Each number is 128 + 24 x the weight over its row's rms, rounded and kept within 0 to 255. Layers, rows and columns count from 0. Numbers have three digits each. The size before them is the row's rms in percent of the matrix's.

# layer 3 MLP up, 832x320, rms 0.0313, rows 478-565, columns 160-319
083:096128152147160112092121101107115154120115131122126100088132128146147081144118127160092125070109155129158119119155127121125151163152152152122167103150121131129162131171158163103151123125113116146130115117114137166127128158137105140140102152109112158058061102149117103124103132092147162126099137112143154120124152095123137170134149075112123138160111112167139158119113122150151112098154113175092124124098107092151148144152067077130101148089129120119124151141134126150139096123139134
100:094145129148156116144129118123111106145130102172091136124143103144166201124122151140098156126130113153149114142150136127148129121096155117137130173120127141148115117158152156164093159183089110174127120140146120119138098141131170131159143096119134181130132125112102086120113117088141137107138146111158149142066124155091116108137100102117122153141118164115030128149092113159110113092160125130128147158128093124172152114154140142104136145094141112162092178120162135120111114132138143
107:105119123110158121134119118115111105105099158143137101112138085118156111130122123156120095143146121087114128191115150146132123177153132109094109134119114100139143145114094135120118147150101132123159118123126104097063109127141103109105107103077154119134147099096150141109172114121130123132151083105118108084106132111145123128150119149107135132109154140186111190146124143132105166136129131130128126106073114082150125145125136126110140170115129131155117171165107126114166140068133098
094:159111114197182135118131129150147122134151135185102136125148162118150134175134148137112138114148102126135151104151092126122087141127120101116171140134135135149143130139107104112104109144124152141143151127119122143115137119134112114149133102183134133127091087099111124115098126131163155119104082169128135122126187083070134151078150131101107112103130177119173130192110077144140123106116138100142136106152142120068159143151059158171126104108094141118118125145086157105120144097118150
115:167094088144102122128103117111135150090148144140082132115150131134121119087146143115127144119144138118134120153112176158117138130135104097131131150122136152135112129111130128152148132171147119142097141117118126105140175137144084107098148140132153126126147158132104145139106103114093118106112163173095139139122113074169167144133113148123165164116133112159156143121135123115145117141122124104132128138138102106098153140108207093081132131103133130114135145118153099157096122127146081
096:135125129125132146150127132095129153159138093155149108150123129149118129119116108146111119160152123177137142104150125127141084088090127130147087131073134095142097120114140144116118125103143127140143097102119144081150140148113129143132128149131108072119112148115119139113118123146118111137166119118055141143108156113141093113146100109097125136132119169130130119105094161103146146135159123154143052173151134121085137135102150107185178173127185161111099151127131088127106176085143112
093:167170133094149090122136118161122141109129134099119066119137110135099167166150127139136140098131137161131122125164144166111148110154152115143097148138175124138127095156156101128154118108124142124132152111085107095110117142132088110134140162125110097097183122148155098089148152163134088122133144151089105122125161131148113157114136094155096122113171192118135143149082131125179131103116082140132173111152121132159140079097122124132136118127126149134084098163134102164145142125138086
125:103112109136098127128109051119144117138111149134163100107116108165137094096106173146146078133127208127109147155127142119121104123133111119106111094128105141133125150171138109122131125143140130104121163121150116113120139127135129136129075180102145110167107114123176097156147082164118151133133101172116109112126165136125149120098182133113095119153117118137140148102130157156114154167137139115194123094134122120109107141103124122150149124135148114140084146073107154154162139139097127
082:136071155111141105120149108152147143127138108135167136106137121131099099147131124121120130110143129135149154129060128084145146117158135144101123101127112141140135150152109093118151132158106113094124142123155123149133057132119082153144127101120160094091105123190125130115138140149113145095152117137120136125100118139111138118116165090136140146200145093115121109134073115124155116127155166124084183155138128153097190165169130123112110092112119111154155128139098145139140113171166192
091:113151100154133125120082120157118096146137135142097128115118135139092123120105137149088157146131143174129133091139093168146090148133128123122156124109127123112137127138132124168146104104114124139155103137134115170114174149125127117123104162147117175155116159127079132126116120158133143155130130136060089141163159126149159121151168156134152129104128116119112107099134139119137126136146119133160100141128153165115115133140157114146118099165139145111125139111148146124123158072140125
102:132107181168097164114138127140119139124143154149110068107123138121158093115127121056160104139140116134146160109099147092142130152144146101135081116104187183129163156114119088127109114146126166119154141116104153150132131121108139138168136107099095099133112133141144139124129129153100145116098128153141143149166117135117159141150112113110166135102124119105119080102138093133134097121145130147104117146108122097120126137165110124120143136128149143139141159133098118097135133090135150
113:122152140111142133121138158079128155120121100135131161125152172128134127088169144103154105120109125123125112123156131108114134176163096103124157123149131096051111116139119147088123125115171121162148139116108173141131137124130084084116167108120152126112104134129172133132133167101148088113115141083114141147178126129097119162128142135096096136091124121068115101193131108105074135136136133128111127117128160107103148163099102145143124174134129121108139149152084107137091079123106158
097:126151137143114096119132143194140114090180145163104104131154098118092127143152143130130072097118148118112128143107154091113085097109122112127119160111120128129136142129113127159107088141145131134135153119161107126125127116157114120091157135141128112127166110079131109114152106142127182112111112138113124128155159107118163104158139142109164154141097099169140104144136121153165095125124090111088124101125126135126121122119168103149133069077143119128101166155049092137137135102110119
116:149172079129129135113116119148130102123101137143107159132121101131114106095166119170115114119112146153104173133170136146135142141177164155146121137128148113157104130152138140122057149129136124139108081124132151093081154127120103145145110133137074111115129116117124136124110144147145109142097130125114138098128122134118130123127110122154140097104102096117149145134143171128155196123111128143120107117163107110143123157114079159152157152132100123106125111182125176123107128116103140
090:139109139133131092138152107162145120121149134118121147144160104175119115175090112113128114139166163103127107128115171114061126140145124172153079138100120126152126112118125124120171155182098123113116081123113124120152180150156137120133132144124128082122157114149133124110119116112148116147169133147090107143162105130180134138161097114115113172134172111115152102114105142130139143123116127125127165094133138107143134120118140104117143116125174132133106092108142093119180134122156077
112:133119136108153122133134116089117164163148138114110134098165113135127135121135128121093156136161118129133172159144095110153114131155080118113124110148122145113132080159143124141105116158108144102130147148123123136099148101110123160099107090130128166191135098148075132127168130142125098125114107110097136120162147106105140141088122120121080177144112124139127117095086152158126079135140090131140131137162131142134109138132132139093109140154096142156115172117152155132081082136110118
101:145148148074127134126086138131144139147103109152174108128107171157093133107107100120139157123108107131092134130130129127123123143134117105135142121137126129106122114131127123105140093129126139126110094112161176137160110091155101150139059081140149134163099127119101176155168123081104166151116123131103186093129128122110048101090128135119081115156097080136130129150156130153135130140122175109120125157073139124117068099116098148137152144161147139133122136150137125106113098121141138
105:127146113096126151130124113113145127090157137130136094122128117147109124189098111104159163133108099138135120116118084104097168190158127133180176151180159130127146139169130117130129109181146113139109102182130111144159127114128137169103070137115123139143102158077157131118149095182136105129104141132132109127117148102112134122115098159144096099170128125142082129152111102138131111130168154137101167130119175105122147112113159108119130154112136132149124114119115074090089099113144123
105:087135136129125156134097123112142091131107127140122143121124123163140134145164103111130114123125118167119120129099160105103139160161147125154138125153090167121125098126096111099143152164182169145123101130148094128142120149153142095128139155106078110118151145066154177117155125108141140148159113136117152139118147156176120099121092147152069119122139145067097166094124103146157122177129126142172092099137131102109152072123144137094149116129131163118164116092149158140181124108083094
090:132098152084139111091128140130088153157142146136132076135149105114157140117109139161065126092120123132098127111159125180160107067121142105096097140134114116130132131168078133104118088143129106139103178157104126125138132146101107093096155120130138114135149171114091128078140133149141155100123145103110126129146167130087181121154166144147157149119124122161154155151139076164146153111094129123103102107111160128129120116153121114135128109136155143117140136128104123082161136107117161
102:132082100136136120112130138125135167074141123162121163111128123120122130133090141114104179135150124124083140132091089160150200149162155134155117120146148088121111118132143176140111132153128083144077134110059106151095111131132142112127128113133136131103146106102155133091134122152092132140124168097169140134124114160108191148116120133156142146105137115175156100146162160148107140134157118108104123095131121129123141178146115106166080149069129084139128160146114106105118094168117103
103:094142079102167128132132129095137152091139125115117109155122120063122145091112132133136145114139162121126145116156092106128143139143111134180140137143141116098102125124146183123160105070124124119152157125114163115165136114160138112126134161108157140144097147107067141096099184088115121108128157120090126118185161120126152119122112119134094130151129169168127149116081150159133106109106160119109122118154109109114115128111098049106121067143106114123130144103118082121087139145128138
091:115108143133131117146108148118147139103127118134111135102099098094092115122123167108139141200112096124137114150171075132129123179122122147143098162151126090131116136089206098153176132131103116141130134138106146156143170144112145112129101135131158132126105114145137131156129104091135160115157165120095145166119119139124095133141114141074122134126123109095135156116143127112106181127127144106104182147125129137098119117113134120134118133129132144133135132137110120158151152146131079
093:108107081131128106097148144122086130126130071171146110109144103112126142109068102105122111130130112137155085152135185134131166138134155126148124124160141126156136114155143081156111128162125168130148107163098151152208089162140156097099087096162104122161116125141131128129115092101165106085104115094154142137137116129083159134121127127078110150141128161133116154117116113140125128102152174164161118118110094141153178149128157120117147127094156138129160158133133145144133104116140125
102:129104104128114100138104105121161084135130133125130124083134120123128116125093159139101131162128129110124124093179122105144141154094131119120155147118175114157152150129147135091126120096101108163112115112147125141178113076132070116133119117114126137188123131121126157141132138136134155088130151145122150118137119135104176153138135130110104155137108099115097136145135139181140139124131133149143107110130087169171106137120155113094140150116179124123099134130111146077156116152123088
106:141107105135092108133162114124138156105140135120135131129129129086127107111115096129123174137096143103096155098136132114173137158113149129068135139145111086057097102104114178105098109119176150113107148161130089153123134109112165143153129188135118157104128145139132141096124163123113137155119125112152100135140144124090088088161116165137142143141144145119144107131140132190170180115122152125143155124107129111111108108110144073134071160181149089139132130134107149141138141135115101
081:152155083126115144158111119143134117160142190153082114101124157142127162131123137157124120130133122115140083110145119141122119171162093108190129151128140121131162135097132121158132106069132157124120093126120164082154143134171153132145104160131114122145121184139131129101076122091114113119088171144144143141148133159121122205098165136112100093061115134106112129144153096090129180152089153137140117145129167124129100099085108131141107108140111125144133102130136149167168135078159111
085:165145106148070143097132120113099168123079140147151135104103136086099143156122130111126140083125116126115094128168147106131151173138170142119114104130112135130090132146144112145129141120157154163142111105095081126119129136123121156123119086128123114126119071167155098150134158086142120109149133099154123127109154137136134146136124096136073173122128127106124121105132127123136125125118107180128134100110189123155122127090065097128141141110164144154134134123150121159126131108143104
103:104135122139124119099146100148098118119095098141105074125151112097153142092100146126142156127153071080153123131128113103176085117115135132116139098141077161129166131154125088113132141116062112104146163120171128145161155119153147175112133119088114138172103137131116140108124159108114158087087152166150119117161121118135101117159143116118146129151104093106107106115171086124104123114120137110110106123104057081127104111127144130127118106090146146180126139145131134150117177138133145
124:131108109106133123134154140101093098146140073139130147115166121084105162159143132132146097094132136124146097103078109117145129110165152101146157130142164122162153153099153118105130141137144138142125168131118141183142107102096118124134094091137163128130090155164129144178149139146162146166155116120128158141099160078135126125114164098141121123122120072127132121094156150100139114136141153147094077109138157122083138142128108092126148133131129069158132155136154139136136070143125102
096:149147124126118129105123143123141152049118077117151168121111171119095100128129087111117089117156130116146158133113156070152104148160128115140101168153109134102140158117140141144077108131109145082136184129117113158157133114115120134144091093164092155144132089167113113117133166133126127109136156082122144122141133154126158131125096158151116137128114125105107096107106110118089138100166128106106148147135144142104112118140107125126148142144098121146135175093065142117144109117146147
102:124155090149161128133152141099140126136185086090136131112212108115149137140099113163109075146104112135118105100130133138124135149143108102165174119124144095130193094094083128146091158125137107140117142144127124119114122101151121134120125118172117136130124093103143127167163130153103133118106123138162081137118112131098190098160111143068149125169102156139128089134145045128140065090122107175111121136126143071111121108121115132158125122081128130145103135151113139101139143177129104
105:099122106122145127114142110126101157121158131137168107129171095143119121117117133092145111140144155117132169161126146165111123094127104173147088118091120141138116148119148122117106114116078155078137119122112084132126162163118095147125111140137110122159114131116124162127150077160145139132114098142118129168147141136144107166124143131131088112131101136125090165144122172081103153174122147128138117116133089086136072109155108138116156173131106130140084152125152122094185144111131124
094:116115113143121154112100127153103130096104133211141096103112122129119175133144138153130150120132119074115136114137095115149119177117150095109128097125125141094135129121166136171107099154092098115110101153128150149147144131144129160114099156130134161134100093114102143132105162125114143113139127155139147116085126155134150142157162108121115148119126175135071163163087143126090117101186056116139131138137159110173143152120129161111130109112133105136109109117117118080168092124124141
106:141174170154146133117117134101174110118104098091131108150124087113148111128118128105167134130104103152117159126096131137124175108121108118114146127129137160124120132125134113138136143175129100087159139156067172076171144140139153157145094131152145137112143158169144114172110102151105110086165125139102101135158109117125127127098098108091120090125121110160141124092170106113088083144074127127136130117109115092121104130123128130111130124135097131151098144119170100114139091141148163
096:132146126177209112111126123145128162127073104114137118089142123143098153136118112107093160119167119148112107103097139126128184115117125154155151148172165145128096115095168118114119160113149137130170113116099124129143107123143127159159123125142122120110084118138167130120156135149157117087095134133146138096129129122153087135175106051143127123145115109144177107161105123128129157118147139173112159117103094109129127097159118127131136137128146133112176142134124146127120086098131164
100:119095148164185137104121126129092129121142095113130147153127162078118116115129122142118160129116098103076162140138110120141150129157178120135178146095157146091132139159118139128133120121100147103148108115135163149152115105109157113158103126153104133050122111167134138123114162137167122072155150087109128121172178116131144100118107158123149136165095131145161085099095102130117118122116073104130149148121122129140162117136093129123096123109182120137119094121091086118126112115141145
098:126081124090105158148114129125135137099148109134162134127121118093096135106128131122106151126100148142063085110173148128143111140125155138120155168102126091144109128084174159078125127142134153142140134064117128150114148114106162098109080094137153170086136122135132148172114115131139151142157162133131119126132177107114078184135170127157147118126131089142108142122108151163128111124107152113102154117118122115089151144103171121141134102116116087140136129144116112139136175138169084
090:138119082140128105101156130149073153114115132134119133121139112144162147106142124137120099121132139116097119109120149134136149137131138141165116136133098118112116105191131127143096112138127130106124124162139194126146187121128159087130117111133101114125099089130143121119159103133098129145165113145099159127126105127140165134100122107081109166130102106124085155118121136115155121130126124114165183139122139100113160107159087131131121186112134146137116162095119128122132097085136128
117:137119092063123126129088147159130103129124165155122171142118139120134131150149135124119083100089113162179128127149157112122140095120109166151083131094122119142106156165123070148166152127158118111143112110164141137139108166102160147162095085120127138078132135158122143172142080141171123121173114117105087128111125136152094113110133097113160109134135121176129136135142148112151157140101151126137125136115154138116111135129111143107082095154108139154080104122112090134144153157171159
093:147091167135101118132089144130123144091107139081128164132148166167139116128148138085142113096122161114116150135144174130135174100109155157126122165096120124103071136141141159099145118174145136130141127091114122177134151130116143106143130122119099131115138120111137129111097091101169103162145114126134120123165153093080139080090121140125174156135117110129095114118147169149116113122144110136175136138174158159077129136154133116130160140128107114114134139147112116123119153120114137
104:163165097085138095118189132086081138118146112134106115133145149105150106118090102128168138141105135136124127165205102152142112124100115132118140162133154131100133116110159108133170165141122172114134131115129074152102139130129094138116195133149138152145147102098140147110134142137106125113101151122127110116139134125141084133138120133122161129132155130109100128122120139171144125127103139148097167086145132155107097123161123135110107166114108128110100123143076196130115158118109120
079:138129124123127132114096146121150121121106119124131152146119129137106117114152120074099159115146102173115117142120131104145135124138137139102164125113097129084113102143134113136125104117156120184127102120158130123131148129140151089139118092093129121147049122098121106101152138130114130120099121096151121152109140145155125092104169094178177144153131132095130129083147157107139150134092146146140108145140070107119155101149108098104100145146118135110172128077151119151139146169139140
097:127096136077123128172117123148154140135121172155120114153132089159164114122125126118137110150112144103091086144132141150107149128097118087122110137123115103163121136182105117127106169134163125137136114161110136118170120123111127140098148148122138144127169134133152146106131103103123137094127105142158206120107092153148126101156144112117126144139143149117105083147134126128164133125148132133114142123076119096155125197104140146163135120132117129189122167089114130122115144131076096
106:083110120121146122124080124147101143119142151166128180143085102131093086163195115111093139141142149138142146117121059114119080148132128070111113120133097104156131146152087107115139111144130133140130091138145135138125124132141160148142167178124129090109151134100111105114151077128138156149164180147153117122146141152135173157128133119122131155110140141148141097091174124092114116140150108153147124110106105142101132136132066153127142124119153144136180111145098157141115105105106097
108:152146090143127109144151117122178121085063110129133184127103129112128123145079133121139150158150111112108105127128147145143117136153112134095157110109114088156158138185134140101120120146117143107119154124081142085134135109154135151107110126126140132132145151122130127098197093134116143127134107159094111133075156114171127089157122116109182160160141092144146111118124118130111109119164140167141176123129128069150149117135135151135147143153129128148073110127174140117152141095103120
102:143121146127153119144131127123117137103114122142164128134133104102126139110131145123110092137130153126098132095072108113132176131151154082108134125118167123107135143149152137156127115108136097161108180174085106139151115124117130113153150127138109154104140153108146111098141142137107118109161143072124116181085089137072194136135106131143144133120171108152111139169104142116116111102109113100117112125132119112160162164173165094169100110108144113145161139113131124144118101168143108
096:102139179124128140139147126126128101155136104168134107134130131097140116189141121108139118151146125109124135112156089086182128087179141130110117110070102139135104102116139129122152132110114112114151117157146122182151123115107092112155106123087093159099131150098122134115177154099155146103132121148102109150090139131130160110135136130135130130141110124124129167137128099103133123159162113100147119127136099161136156125099153144171114130118155152127086087110125168124152130107141133
086:161107092081143143133123167179137133089144110104142137136092148105108113161132155114098158105101121116117157117122105096113162071087125125087128121132138157098087177127101139089184097152145102166126098127146133123148131111102140156175139129148109109103085123130139129103101139109113125107129144129115146127097133114129148134142076143154118119123138103141162098109158095163141121136108098113115099114103136149127140180130157108132133127179127120120173154081111098083095083147138131
083:130165116109153122133170128126156125116109090080141111170114185127140137137107111169130160110093132145108105119115107117140122163138150100116182128124117069142163119109107141111190159128126116130115117114132132108113111082128100115119128117131132124079102101171138154142108107142105143097127134138101181101123107125162091159187109127173130115127176121166159111172129109105126161117097109155122084155171125140161127146144160131119068125145092142127132171120142129161144097113151094
092:132116153106102132127128106119157132153108147169131135118102125128152136111135143092096129096115145155100129143128168135169183119136090161110133122094126109100111139146144144138088163128088119102146150113134096151112122102102103137181135133110123104162138157105141132106128110128160139157122143185105127180100163123128148146091112138152098097136152125095134102170104130168128124135165149083157126090094121136101154111135162115107127136135119097174130105138117076146176138130095101
112:109143115133135128139098138126113164097085085106133125107188143185108117127127109170138114168144128105133121143091169122117093084131166149114125113164102099111168082092127166122133146123087156113138140134147126104176118130191110128094171178153175148175063108127114108166121134153123140126155152128135123183149137108110124113104106148127130125131144155117147142127180103161104115142141131118139138122168162122111155120097130120110143093124099137122131114123158106105112136120102113
090:177122141105147112106135146136187149089096109086125094142108142166061149170132170084143141139154138151110081121146118105146125124104151162170080096154090104122097149144120109106148100190137086162145132141083091156130130106108148151108108120156131128098113106109135108074157129122120128180128129119137086116131113152180075168183124137123160167121160085128132128121131135122076117171171116143129144163142143125121109119154099146099116171116142132147119102113144126129127135135170125
076:131125130079134110116111117075138123098137133149111108152125149080125134141135125095115153137122118139132140097151132096147125151148145128186134087089105109121075100112131144098152129139168134143140116105139106141145099145154164116180120140108134155146101165137144085128106116101120080154095087096096069100153120114169119129121137120118090150162133144103094111096134149112144117122134116126169131170153164130115190136146110130116107140141164155152172111122142097161134132128122099
102:134127116147092140148105130098088140154086114147149128118170127165177118137141105116172100155148133095101125163142128142110102126137106120137083112162109098117125130096145108120096087140134123100138147121168098113111127108147118129127112093134176110186107108161103123140177119107119135133133081169092091115084128132110121112097129140139083121116127139109068173116146145102124106144159139120153122133143085109138095120119144115135175159104114120131131145112110114148156173136098106
107:161105115108131112112131128123122103123112125141089086088112123171131165134130125104143132131127122147115121091105118119157115070075130163090135145101156156142127146112129139128095082157139098091146179101158081166135106129117085132107146138143138149132135151151098126163107134181136117109113113130164128117160122130117140136137141115090126165162115144099124132126168164108097095129113153135138201138111155110101120124151140131169150111136112098126146143140100120156107144157087169
104:124154158117133123117140121111125137133110141153118132156106141159133113142122089179060145138137180109130104087159090142115097082167092121113143145084091154135135100133112161122113130107141133110091087082140134113139141133123098148180128164099113166139085151117120119118140141115126123112128106152120074133165114142131105169128142135105133159129115199111146143154122140119149156153083108117135108125163091126105100136150131127137127094132105175094122117137109164173130166090130105
101:136100121173139105111164105111071174147097164162102134165094129175133105132162125142192123108096126075097175119166114118085114157120145127101177119136140139088139154170138129140139147171119144123156116124135129121104095151145126073136139149144135127108146148136149161104108120102140129144151113129085102113090186107128116122121129168145142122132160131157126133133091134146187128102127139158154156076134117108121154098107128122144106120155169081164081110138131114117146128138110136
101:122125119127154110184138117116141107155134176148137144124120131138133111132132136142106133144170155113127160117147136102139136098130109166087125075144120154134088109080144140136146148078166136104089097106141154132139113085131124099121131154111105156143117113166114101141116169120124097156154122076119142134112130099100110130136093110143109130110135108095101094155134146107120134139137164114125169134189187113114125129110131182082116121178124134087157096104133115133171150151072143
086:143117099155122141092108120139093084141067141096150142089155108127171103111187146134100109132150107112121102147110097131167128179152150114115113147162152142136128142121131156136082127114107110134140130103153129097105116089166142132083104094156139130101121113164119156152158169086105171117121150128129085110146124122163110123111125110094092128097125118151108169190142142175084106114131112116140125145135090092152138140116111141108141123155108087120109151097149113106142110091110094
102:185110088139089123088139122129103087181087090142107128123155128139101106155094107079138136128119148114121179117127114137097080149110067150124150108116114157206067129173129097122160104088121151120136114106107148083140114168155107147133138128149129070161137115114115131139141107186125137131152081143119157139160109128114137147119116124162144126155128111146104094146085135095121137120134133165144145090112108122136145142118168149165146158104129142106114107132135141089107150113100185
109:182124156095119112101155133112159146054150157143127120122084131088080126148130119094164110124159140126140160087085129145128118083117127160081112157128099154099110119121097100128120122126118103147106111099088124125105122137106150144135144088121117120143129112114122104104127142152143121088119094110169139153129118124184141147150057139118142129118144108163108117128133160072155140088147107107139096121119136159096124148145131109138113130105134139082124159108111172138169116160111129
102:152143150144107134158140120127142113095103112093129094087109160107134164142121165120118122138139105109098105144104148199143092198150134112189133101121123103123127129122132091124097154132110162121120098080131124164141143106132145140116115123140109155097062135084152122118133121124100141097141150147127118148156160162155120053118185141102114098155089082096102148147101163165144108142114143141113084138125160153112153115128122126144098132121073141135122173135093071132110113097136117
092:110111110141093116123130151115124194110116155139112129096160164118098142133125125112124132081120115114140125139103146135114137150135158211132165150141112166153171132170088113119127142118113065155104168116119101152129110156140122117160130107132138131144136133104085130114138147136162170087136119106149127149118159150116125137117154144088129160107116124150126168124139143126140126126143123132121094089104164148131149132113114102123147091120126134114142140089136098138153109136154146
084:124159141132138106100183105154157142132140105120160099110086127154111151117143118117140143132175120139095116124131128082099147131111113103170128127152149119129120132081143109092172143148124131100113124114070135091136120088138088120175129133114144153132099113143130108168140098114168102152170154122124163093120165110139089109116133150082082115149151109163105121137143124107080106106126150119148110149140185161144118124147102160072126135159134118106130094103120112150116163130161111
113:111075117116140160158107135091106114129146103133109111118109150102098120123135139111098143108146144151061101060172118122126141153134165123149127121173148124110085133111138189128171103171146144149104129139114132073110110110137133091161121141128145125119143116139166140097127149116186131163172131139153145106124101107141114170144127144146155118148138100111170101124155125173092143126098150115161107133127130094133161133139112092158128118102118095123135137145080143112149149124098113
100:134147116115122138121146125136129169145129113099147116196139141153094152106120114131175077128125139124118116131115111155052096178101127108132108102158095112116126155123139129146160119121177139108093119133085144130094173111102122129097112101140107105139120113114120106152147103135128119147119083115141091124148130175120164122138160092138118144105103108129144122087148115118132155160130103172151160127100128111115085151156127154072121160080175157133094115154144164177138126088138118
109:126168125119144163136174126112097092088125126117135169118113141117166146125152134107152143118094111136106162164135117143117199113143135137081163129133117136124135114127099152151156125119084129173133165158137202122180123123143085121145183108137112130140135118097108174112129124105135149096126130124156089131179109169079131111103156115154150143069140108124161097112102128170108104124098106095116127127071138151184144126142135152160106139128137146134118147138117082087111101150135098
088:142150099127116138110123153104142178147158089129130129150135168116126143109112154113113090162126130093175101136091150128111049129069123161094103123107113157143122142157071129120157148129145140111126103130113147134162163134133140131117161151138118097127146114179126081114115076151114144125100103150168093131168076125112146121118113089124137178120097133127166091135114139109106079115144087152130152131114138168060120145148084160148128130107130113148147107149128149138138109118153133
088:132189120119141091123141116125085171102139093138141137118121130095100092138134112097112158100087137113133114126142170137162159132135100169141150125119113119100096164144135128123128082174131082126175144134124112095126140152165105148147105142127125154113119105130079113138108145114118121150127107139199073124112136142115135113094112106100158117143156145135159147139127155107094140100162138112113163130136128113132177146165142106152110177128139102132158137117160139140167173147143144
088:139111125115129110137121133136119102141135121133123123144196141146112133120159148103129089165131137090156132187095117134126139123121139088153123129146132141141131123137103126137119135157092124165110131155137189087107144105131162132107129148172097153129105123119126150123120086115145136141117128135159125079138114140108168116070154121115144154108131095094083120152133159162141130118101117102166144144096091097090141139136104111164143175125105139136081136129109141124129107109106125
105:111120115103153110158161111101087144128151145074123111082157114142149141069117131154114158130125136123156118140138170142159146145147068138125174123147108150129155121137102140163098153120115107095108155142127102104108135163146120139074129123095137134105152123142083135146103082176127152105121131126138160074124140111097140111067169159096123126134134127127135119129181135140154128124159113131122117114096155110153138125118125168138088112111140140163121119114150106109088111153133138
110:146197124118130093181144118125206106168098137104100161148121126131152111103163086136114105134181135158115139145131152163113109080135148143094150089124131170104125099168091144106135105133112139130108118162107126143141114087128109114161124135155137168180100083149123126109100160171125138108138131111109158125143127153134125120127136122131134113140124135122120120151104151121125129144118124105128133096113163129053120118108093125119118130133125131153126124139124123139134110106122115
111:118081097117128166074147116102127153107125104126164105138128135167122129191141148096111103156142134140133133134093080100081120101097135150070141143129116107115143104115113129087209148116130121144123132107131084117138163098135135127130135138180153113102142161135105155109163121109110125105128099157157111101137153093166114142149111150095148147167121149122183134150130108120134137130100132174108145089095150132108145100119105124122112145085167098086114131119103096119147132122119120
101:100162138097121145116094125098170150156119139111133106115140108136095145136152118133136110125096166120169147123136138099144165133122151136137085110105070148114119122144148156084097124114136140127100139097128133106161108147124128146153107104112160130112191105127082127140168136135161112093180097156154112095143145161184115172156121133078086133122127093142141147099102121108118146128107120161145129130141207078133127129107115116094140124165084110146127098160143130138131144139104087
090:140094136171152130121151102081154080109122096116154132098150130155105112182086152122141118134137146089129179134138156138117134121116106150147130075089121147150128100109122122108119141131156096095130112070113125113127121128128157175135119156124161137142095112147145087128108127137084127125164162145099100166151103153150120113113184112101134077181125127129109059116129169157120101153127164105157145146118120121164119198173150119136147125127125129133155136119120104127113162182128107
100:089087098101075133078103121154143154115145119157115108158166125134101109130127147124136128122140125146115165161117101115083128108127120128156136148122106180147083148117131113138119134134136129152134123141151119134117146138111097119111143144078143091164131153058098129110126124115153125103120086134087041115158151134178096154120120117140128151111128183139120161120094144111125178108130128135153115064101088122087119110091162127132148119123131178114124068116180164144160164120170155
105:134112156106157128117097123139168144110115160078138153085098112145089146093119158099124141130132132133175172142104146119144153167174128104142101141089162140124145137132160101135107157069131113135079095111114143084137161185091114154095148133111141121149137097133130120178159145158164176095115148137165160143188164149132188140137145185121144154123128122107092109135112087128138119103110071155113129156071124134130140122120153115132139122148140127147143146108128144122153139139119118
102:110138117119165153167094110105132095079105172156178145163098143119120134147159137122153119117153126139126178132130112116131136159140125127125124128141134133089099162141160181119152128155123145164148107129125145138116077107126150164138127128142128140093107127089123106106127130080148137123128123134173121099161106156151142126080120121112154096157107111139104153061144120161116090126115102098098147116140123148124181106143121128118174147126165132122201148114117095083117098141102149
106:150112129118125120168079147116182142118132173131116121121122139141087122094137113146141136168120119114128117148112140137113089165096154090148117138169124134133138138123109142157130133125129109184123119163124160124104174161117146174121117133104129125195113136117107110146124146113108142161126138134135156134161131132100124169133152130129164136097091129131121066104157132182159105130119120116119107158133111118139107195121076114133169112155088162139122114108165123100160129122147105
108:149149114145107144147109117094149140111119115119140137080118080119129129085100114135119145110110125143136121114133163171164165167155113172139131141172126102125119109119091129168082124145115136141113165127121132147140091118122133127166169140112157106127150152157114141142107140145167106070093137103124075117123198128174141121104158152134154137124129156077110084041103113112101138114095120093135089115134142136140193112109166088161140142160118107156130116127119129093116144128096117
091:118108136103112143131098144128138114099165102147133120144128108110110105058122156176134125095089166101160074147064101160129167067110117075092142132115102108154127121136111129126140133162113113113123123157150109125120136117130133147062138130097148150121143125146138157153091125101115091080148112125132087143135071145071161145112139136122150156132161138117122086105140116115126156130108120112138125106109156105096120166133138112144114112140153107128109157138108171124092107085138128
101:125121175142162161096133139160115162134179117083120164142179124074139166126159122163165115107130129127098151124148128110132128175121110101130121110142143130120120136154092131108118132099120100128162116118134110170066128137134132180130141122125117156100112140135150091114133107151110116098124128133114136126081132091155164104138144176125152140133108126104153142142158140111145060131133139106094142114127116151155143091098126137157059100151172119178128119120167183120103094103117116
094:101137122144138124149131125140115142095132146108111148125128094120140126125078151122089101127119140077182099155118113122132167155114094108130079153162147114164125123150127131114151103182138130139058160163139093115148108115132106160095152106128132137117167079126112099119122106151069188111130108153144144130112090147103123123109141150164143129169135145132124134127116077178127089142144119153125131119131136127140134178146121117078169108147139157130117124122066178148133127139145156
095:116136137122205151119152146158107122170109125120182166174124139078133138101157122175135121140137150133142120115111156148159138090132128088131126125144148100114111152113115150137121123155143112183111104170118126134147136124133140133157160126099131133129111111159095134114101111133024114143158124055144157104114096163100119145127107152175112140146146131107132108127127146129130128102151132110147093126139149129147156162148132103124094109113143126150159151114124117122139114145111141
104:161148125139154145129103134124101168142102124104135112175135091074125137138138110133121095160140092123121110136166135137128106126140150134158153101149128109097117152165158079111177093108180131109126119170122147171146093162183073120167127106137117129168131129113105142112143124125127181069142131154146130118146129104147145129152119148112079141104111113144130122163146136129118124131165080168127131125149133142148145128129136117144173148129144124146134116102128080139124145155150115
103:100093163130111142137126104165102128116154100148115103126109135146095146087121141150139141125159132153141118154200175142108165139100110075114154090133104120100133161145172090149126119151167108105133132163143130148094162095120112146101110154133085126106116102104140109115091113137138117102109127148100105127118148135139123131119129089094096125171121168108155133093137119144099117110132137116128158157121159115100162135124097126120176075099145112150140073103106155109108137107112130
100:144103143111104152104136129137133113118133134089170141148126121147101103142164137137126069138121121147100152121119133163131126126107127152120114098126153110137145107088133133118137136127158100132083115126125108125122143125123107114152136140121088114081135189120131151119149140148161134171108119144080157186119084155109110120139122154115119086135101119122139146130187169118119111141132135175139141133118154130149139094116142129100124147165147143112131140123103160130164147115154133